From a checkpoint of a small transformer trained on Wikipedia: 8 layers, a variant of Adam for these matrices.
Each number is 128 + 32 x the weight over its row's rms, rounded and kept within 0 to 255. Layers, rows and columns count from 0. Numbers have three digits each. The size before them is the row's rms in percent of the matrix's.

# layer 5 MLP up, 768x192, rms 0.0679, rows 604-671, columns 0-95
100:176126137123119168065101108094102113131130164112138144139127094182175171139190140122144142139132130107129194108156171167111178072115147119114141083191072153114128132085133172101164127074098121100140068174177164120082144165073113146152128100188096121052108079126077145168086172124092187102
109:097144146091167096172155093138144104110099155115139143084126124055214123165097140119167055148111149153122188120127100129113167059126140174169193125152154157152161110140126129125094095142157144116161133119137147061167107129096043132124182134131151178118185146105118109117144107119072180113
098:146149167062169110141091154108129142181151180116160082128168150072102143104139130131158104169163048135171101108116059136152098114121134088140096082109053130126103106103109188119140154181109189192142106088121130138117105104109090123088072144137125097130101166116090130110112163107172168139
109:115143130084073124135108103144119136125123106158133094167182156122076127151152122088148168119110090123092064180118190109158118122170092170148136145118024181110132184078136121156157192112075108133136097196121121121126106143122138098101148135118125169166156157087170110163149141079137128107
097:103160119150117118136160172088117165159092103133123121105131165141133153160180190117113065204128129118103106186099102121097131087138093112160164114167101117101157110056169138127114179077086086166168171189112120072072146127117103136129174133112141136135163173144128127136140147125079154098
090:106093204133082099148139162095159117223125178109126132172135146137123083161107075126138123149074150126202087177216121138165095111083146169107139106153135160109162175085165150110083094070102170039139124109187175109183128068110168112126106127099138114119150108111150104122125120116153058077
108:125107155103167149159118125157195102212101102147108157102205182118185122154085113105173070110121093164141154160132135138104130110110139117132133110173133147032173188105151124211121126097181114113121129127099091109132175118125136114107133161113130111154132137084133144125105183151102167107
100:121112132131126158110167117147088144141106087166076184139082129183139117176091086114134160092143080134113109132152101114124147167114116064093133160060151151068129147131096130114140169121156095112096167209139140055123172128081127115130143176133184135113129149156123131154126174107171139088
090:149142104103140132157125141171087190125113179176061128138130118086117080076138173179097092185102182132149167132140147117090103151134124187136124117130146042172111084128181178097096164119111120194112208127131123088146085132124078157094146113132137130150101143085144113144121122108150162089
104:121154110131108159147094109183081127102156127205115145181147127136114095178112099167125124147121132167074113117140153129133147153067068163120121143090123065135138115058119076134106145146155062140128134160163097132076127101109089114110098120093081133167089131156174060125146142104126137130
101:137099130168115140102124151134108166131129145153136123137134135107158115126133201148097116127107092108124076106138116157153131109148135172117160114184099097132147146096128138138130058138092185108111109139087116042126134080076099124141082141138230114165174170097149157137116119058105164149
106:078137119131135113096128107103153064147131137147148149155141165100149100104141087112066091176118118127080078108144146179134103106127156094099151090136139115133126239108118087097095123145123058108105103145140176186150114052125087119143119098207106158145156145135067114160184105134115156145
117:120133110095152116092120134103120099166087157141143114110175146147128102100086099152123114121118057127134159136108117140082092139177124087174173177154076132059118164095099108080125083081086114157126100107153138100084131156082143156148139098130147159125120115107233102143083148100153125127
095:099099130145157130172057104139131081150147103151053086113175080153147093142136112127102107112130141133101137150128094135147124113086165142138133130157114142119168136119086161139171076152203070148081040189112123129126138155144070155136136142109098124138161142145106092130108121090125091074
090:135103105162099105096156188099121137139179101135073119125145113163127130145109159142157102174144122174119152157155115109120199110134100167145120148106176183142110099087181155154179142121149165187149198156169091099149161149140119108117111153153134142167099100051130105203171111144090176073
099:153145124074127206177149164110144143154130103151148122183181133082136145116133165158152114111120076152110129139131094169103093128122145193163136157107101103121142137120107174168132084114134160137147188134109154104136107109094139166104160201175174116097106132069101138127098194123124199179
115:196159101098110174145102134166125136121121112199127145138143125095114092176133109179096120150147105123158124175089092184113177143092119157144149114155118134110168205146195163099138102113120105106125148159097082155126139105113089128164085113137138129101127153117166091208104173164116209081
097:122099141150110177132152042128177136145090133168089141160140180141136076124121143153115107074137133132105156109089179168118171127087104133096156099139140110184093169094112122126132105145120117090141161141141078114181124162156155156063108120174125125108151154117141112155110170128150135139
101:089184144144142141096054128116169127210101108091166153138174126177116120133130100092173117116133151121105084087146130109099119188146094140149108149127117073111077132130177108156181163148091082089088152155109116074141131142106171171157106148076141080155167079167166192108099194119143117085
098:143086185125132154133090115087178093148082092146109155105112098104172163165141148139090077131101101076169165154135136146134079096108122095138148114192174144087162164123162131103148216104103148123142118093116142081151132119086111194184135103217129122103165078125155163138143110105116111141
110:108146133134156161172127140143115135165152093124068080156163114106115168187154140122131145119107135119118099183171129160095206127088098143097171069105105168127165197117168132144178171107131115084132159109088038123162166085125171161139122173185108110131110131111116106140138153181135144171
102:170136166111129121123078119154177193133126144096136119169111143151117159144120076136098143154149116132060187136107142096140124092104135116080196132140088097027185147137121161156167161138147122154161160103076123158154105126130141113134135174116133175128187132116139132085158128104106121129
110:169085111129100133139140142145123109119102204104116090154100053157159123132121093155148109112075091101113164105158122150072090138118113089105137141119127080075147155115167134155144118113104120124114060131156103056112133117065104148131162176135138117103109148085126086120088188143111148203
095:151121121159118156140107144139177112149181067156077121192111083108119147095101112138078098198042147127118120149157070156116154136091090125139140072125172131145129167172112121147141159130149057154112131117144076141131113113145124174089066148091125133099084108116147118165118106103094121125
099:144142087102144174114112177222135143083079152153118106219133207093169123103129126131107134096147088184172162177110087136142123131111101117132110167152076128113160175071140150120166115121112155124090127129109147157173088170113130132123075160157167140110118142106156110162118084067106113150
095:132155092163116090103117104142126136117143165143164135102129172094102119179137086139043091158173133165123113186159145144185116088118137123110146112140105113158134141160043171154120127113141110157153139132179160096168093117115063142071070111107136177135105097135136142152156070154147129104
108:132130112154133142148161167119123170133122068186077141189159128145155126104192107104048103109160151147185110155122094122122139150133147137109148080148073088078181181177124136092148114170146151077091126101150067106114141119100120122167078135145113174162102141111149115122187150125138136178
088:158150111150083107113151088217079144082140181079103103165143118161165147130118060156166116136135109147079169104080148176114074141127101113102123108110134066168082165167086169121158120101093148128152100131171137142139079163112091076110096114130070120117127202084149119126095140148178088146
107:111119145106168132134099095160165165166084140113085155088148163077164121185190080101173113155196133093169134119098147138116158160140118125178152082127061137115133180131143182175112114111136149094178175167050141128132119072119131136150143200173127160129178146158137093099127150139161119203
093:142109108089092120126171139111125091112110109074119119188174178122166062076101133128084139175139148167087165174137143109071100101088135150136107135142097145144122085136157135095199140107113109132198128114129142131109124118076062125112148123121156171147194183181114117093103090196121048041
104:117152153123157136124136113143154088138105155156069124129248176152168098102103088142085101146093108109117160164092081173180061125136145098110178097130096139108131168168157143132166118124096114111121097111093174100119130111110116162121135130109105082125150103150221088154141134058076083124
110:116132161127125164103037122168110162148116087114134081138103103165042122143191152143107132158112138144155063094076107105127111105069102137104140094123117081129123121124121137121155119132157099084099140161106063136101145112091089162089119171124101189112135105090140104095124200132112163064
090:129175124099111152160071066098105156138076128191167156077146102112168120132142136181097153109142159106094086116106111184205150138172165116133155105134156083142181152065113118127090165116135144108105106083105109112118196083153122072136141150174123075136140115139131090102112109174087129139
102:123109133157152186093085147120069157137187190097148133140185173136126107163141140106072106109083138111101112239071040140068100139113124099086141169184142072133153100134160080142143152168103142126137106136151110058089108143102161139154118166141167145159083193106197115162073135149133114155
111:112087169145169188054139089157143116136090127124073109111213161141212103149104117132152129108086133109116094190163158194126158145124131153131158078132094114122115111124175097132163110109171071173135104140085098118128108092141117066096137176114107139143184182162134109173029093148176107103
109:155138141195139151105068090173095161182130118116098120140107147088166121192143097106116101132126131087131092102160160142135117102099132091095120142149105126166128215174096117164153113096117098086087167161137109157127192077074111157161106205178135110164175173123109088077129183177128108113
099:133152102183140110160087147143121146090125165187129074122133189113098104151132128131104135082138139146101157126132152100207061119079167105126142158128140100085160128151125136163150253092105119151107143134082108071085154142133073087118093124150132217159124107147163057112159109100178091105
095:146147129158096135131140088178159106121103133214105118102166135169145092104103099164134075103069097072143115147179147131144130117146071101074159112112084102118129228120145152133170085145154135108084105197130129152196157072111138104120116150107154127118118159124131085092132149179129146180
107:108134150135137107120148088176093209161108138140112120144213152124177134159110062129136079117102068130100101140132106196167099141151100097091188107134095153087156174086109144154139136164112136131172070104110091041159138099088133072102122183101100111143124193109075086147120168079165104144
101:139149076136151155163182079101173123206149126132119131207157170146102061185092094140154107115067100144144169106191163132182121114127118132128150100068068168171105131133124114151138129048132098146167128139147143098161079148122122125141109152099114157127175176161158128124088127126127120163
109:154155111149123156042133128169129217106124110111120120185165078227147119158117127118124135121093114096161127138111124136071101144120158114102183118141110146090078110104129122114165092101160182156167084186129135146133062098124087144109126138165201165121130137108153105170102189142162100117
104:112115114160113168201148102156115119134138099104118082152120122095141143139143117162129155122165115167170170170111136111108137162124146131100145129113050109077173199122136137078139119089142151116160125209102139142133077165131130168096048183080158134139111145142144132156176148127160131153
105:107099100144115116163149096139117119113116125138117127108136158180128100185169118083128164154077114091159169164157083171112090162152126103134125142143166128127145137130111082117199106153119138113121111147202094142081142075072128123148123122131140164134105145180151085173141147119107142118
105:123092116126107127103134145134184158179139165106140077130163135106160130116125077059129092118152105118122168167173111156103126123099129135105141169152152209101067138138168158123138181106101128140161114103109117108176081119147116099079134218186110152108142151071089165188121139102095164095
102:110122126063081114127141164159093140085162170106149125159138074119106086125148116061035153169122113161143119141136049101127118128116156104143136162143058104123094168147214128148132086120145120162155101123117108139175080158114143107069104116138147163092114125114208134110179073137127116044
093:110150181150163145135172095079129139071096146168120117177144112100169116127144181103143086143150147161102149121171149174099063102151036110164174130144149122145110169150173121115180096128135161098139044063125110137081110130162134086132105138162099155151102136100089080145138087088128153134
111:152169125149108085149121095106080159111060117113130111151169158136146098113143129126136103113143147208114195116112088122087128159138139126071177145186102123079123147111115160066142113066148127136151121105128076099211111110099153115123101099123108116113099167139166104129093147099178143168
100:127154102147059123125131106142123081088132110107153072093123144169119170171123109103073108137098116097144137200148135179113162131206147057096156113127079157081122142112119148105138142045127122114101093087137122073129152085112113112162105147192188155146164131141102117108126099153132133053
106:085131115134129119105157126130102173112137150143125070120139089173128116160105079087135096105072117139188121156180105189162140181108117106072136157142130127097168104129091166105150092072151069113151112149143142090137144153112096167142052117147144134161082186107167078142036128089102123099
106:097132138124154155143057084074107070164099155111175125120120131119103100088135114139053094116114159116138119064107167151155092120129054090104175130170094111127071213082114094116112136134102109143101068121109157142123151103099160144133135132154130118131147143101143118113159123118171111111
097:067136137133161142172197125148133128198100123095063141165178174131094131148137110103076105123121105101073133169073109192115099133186131110106168107119049042121155191105178156120142118125105143105160084118111088147149124138056120129107118128145084106121148147130125108092146130162109147159
102:130136053129105157161179130105137101129126157157104077109132122105123153137117119103125135122114107162131091125149113058145075141137130143093180149106116143111177148159098177174137109169162141129114064148106144078101074104126163107097158164129174101120109085121160125189140145109103127108
101:120103129162203136138140101128160136170175087119130073147095134114119124142162149154103120111095133035097142197137095108166203175115106130088147134089147089112135101177092188134116149084145108172163139099126131120160115092107137100176127160099149131113167166145165082163076093139126121143
097:119139089084114119079112105223111147075168161131132070103201119150134071098125141141152133177079117028176074155108140149097100117166096106123153155135113128085100111141113110100167095144088140085093123164136100122064147096130151127168124147087140183166125123132159062185138140138166148147
103:152155139126084126071104105180090196143121183138117063142172166078086097168163109170094078075109161122129216158137155143161131058110138160128136099071110137133083156135163131117148135067082112134127097145111151128174076157126111184102114146135154135093147189086094154101148143097137084099
088:153136100111101149116152141105128096118078085137125083148151114138088090133186102128132166169158171116153145136136153182139163123124196114102160135081135187111151073113096141128124114044110129143178146099112138135180159134098134124123147111117184138091091158156133062110110166175102188191
103:058068142097119121075136116149153156109137117153137031144151113146134127137152075128127143202098167092116125161114158138146150094069113117125179189124124121141146177138132099194123130093063165173144107113125119112184139141082154088138152156145153143138169101082062180168121165160090115117
097:121154130119107103110092072175186109123192086156138154098103126072083089162140135170096127108124076171136157113122139118132171115120119176153178131147129169104148196120171136102123078083054107117134133147131103114144143088045165164131135130184142182119129101133153104161162146121122087122
098:158087088155089223101188101152119129115111107160096102166130143093097116183101141099148105152124088102083147158112111167118117123088149106090107149138092141135131108147154112105172194156200086150183176073090117125140113116123082166123116137120106158203115104135180109147084187107091135153
092:081146142137137206084145140167137195166113086126136140118141128127172127189115140143158128098106140082158121147163152126072136126169168111144122100153128197143156128053129080148156132139125168073121135166203137077122130061125134153117151152181160124100105189129113078139131192090086131111
112:138110024199110145177106164130196153086168177157078101161150145169148083103126107164111065141159096135142146132117103118115108064133121091176155093091102161149045095110098094086153086088104120136137134178175113120155076063077127112135141132134134127118186123107115085126143062146131137218
103:117075126109068144106076093110102158041119140155154129138154171077147094099144072122047067142103111160087107132107105139140081078122145078047156124150098185129080167134130137186081106143142076125112071136080147152120101140154119115135132167113149114133106082151156130101123185104101111041
094:126139162144075137170129111179125140194175150113093162177173097087130099115121096179107118098167101176146115089101175167140095166127115169151144151175168171117143116143057116171148131144152119140082127109155117130160097159103116120197080118141117112113116138147123147121146136072157221084
113:108157134096146163115134160144169143195115070142066105121182181155208099143166109099126056126111142125155094206131088105118112153159122145142168079150140178105170160075136141129183124104080130100158140149121059091101090115128144106151146172141125175176125132056138037178142170086107095146
135:083099096087122118179105130148111110149110103129155065163148157140131121146098105102141106181165134133126117139165130117130081149156089162114146152191120157120148123088105127130149155125126085100179075158157148074115195120087123177125077182114209147143129063132134095132166089158163138169
096:113128143081119127124142111136180135148099130205142131098118112119129113159135167076075160139092099099160091209094148107207161105142122125133138143056140092160139069065095194112137139090100103150111104107115097095149152102115102104109162120163131138115148160120114136158099170172111176081
094:066090124166150138139141132205191134162129083152069147094153052096178124140114086115153048112072098074152131201147084223160151121138129110098172101146139166112187234093148118098147154081131077094107103168110099118140176112140136192154124147144110090145120118081166137120132170140121156132
100:083124135113133205076192219112127097207046153126106115170131100072159108138124130152122060169099161093110128133117091080144120146145116052077138161170149111136111100114122127151208142086135080169160157122119102043114123107131069115063083165195167161146121160080126138094099175074143143104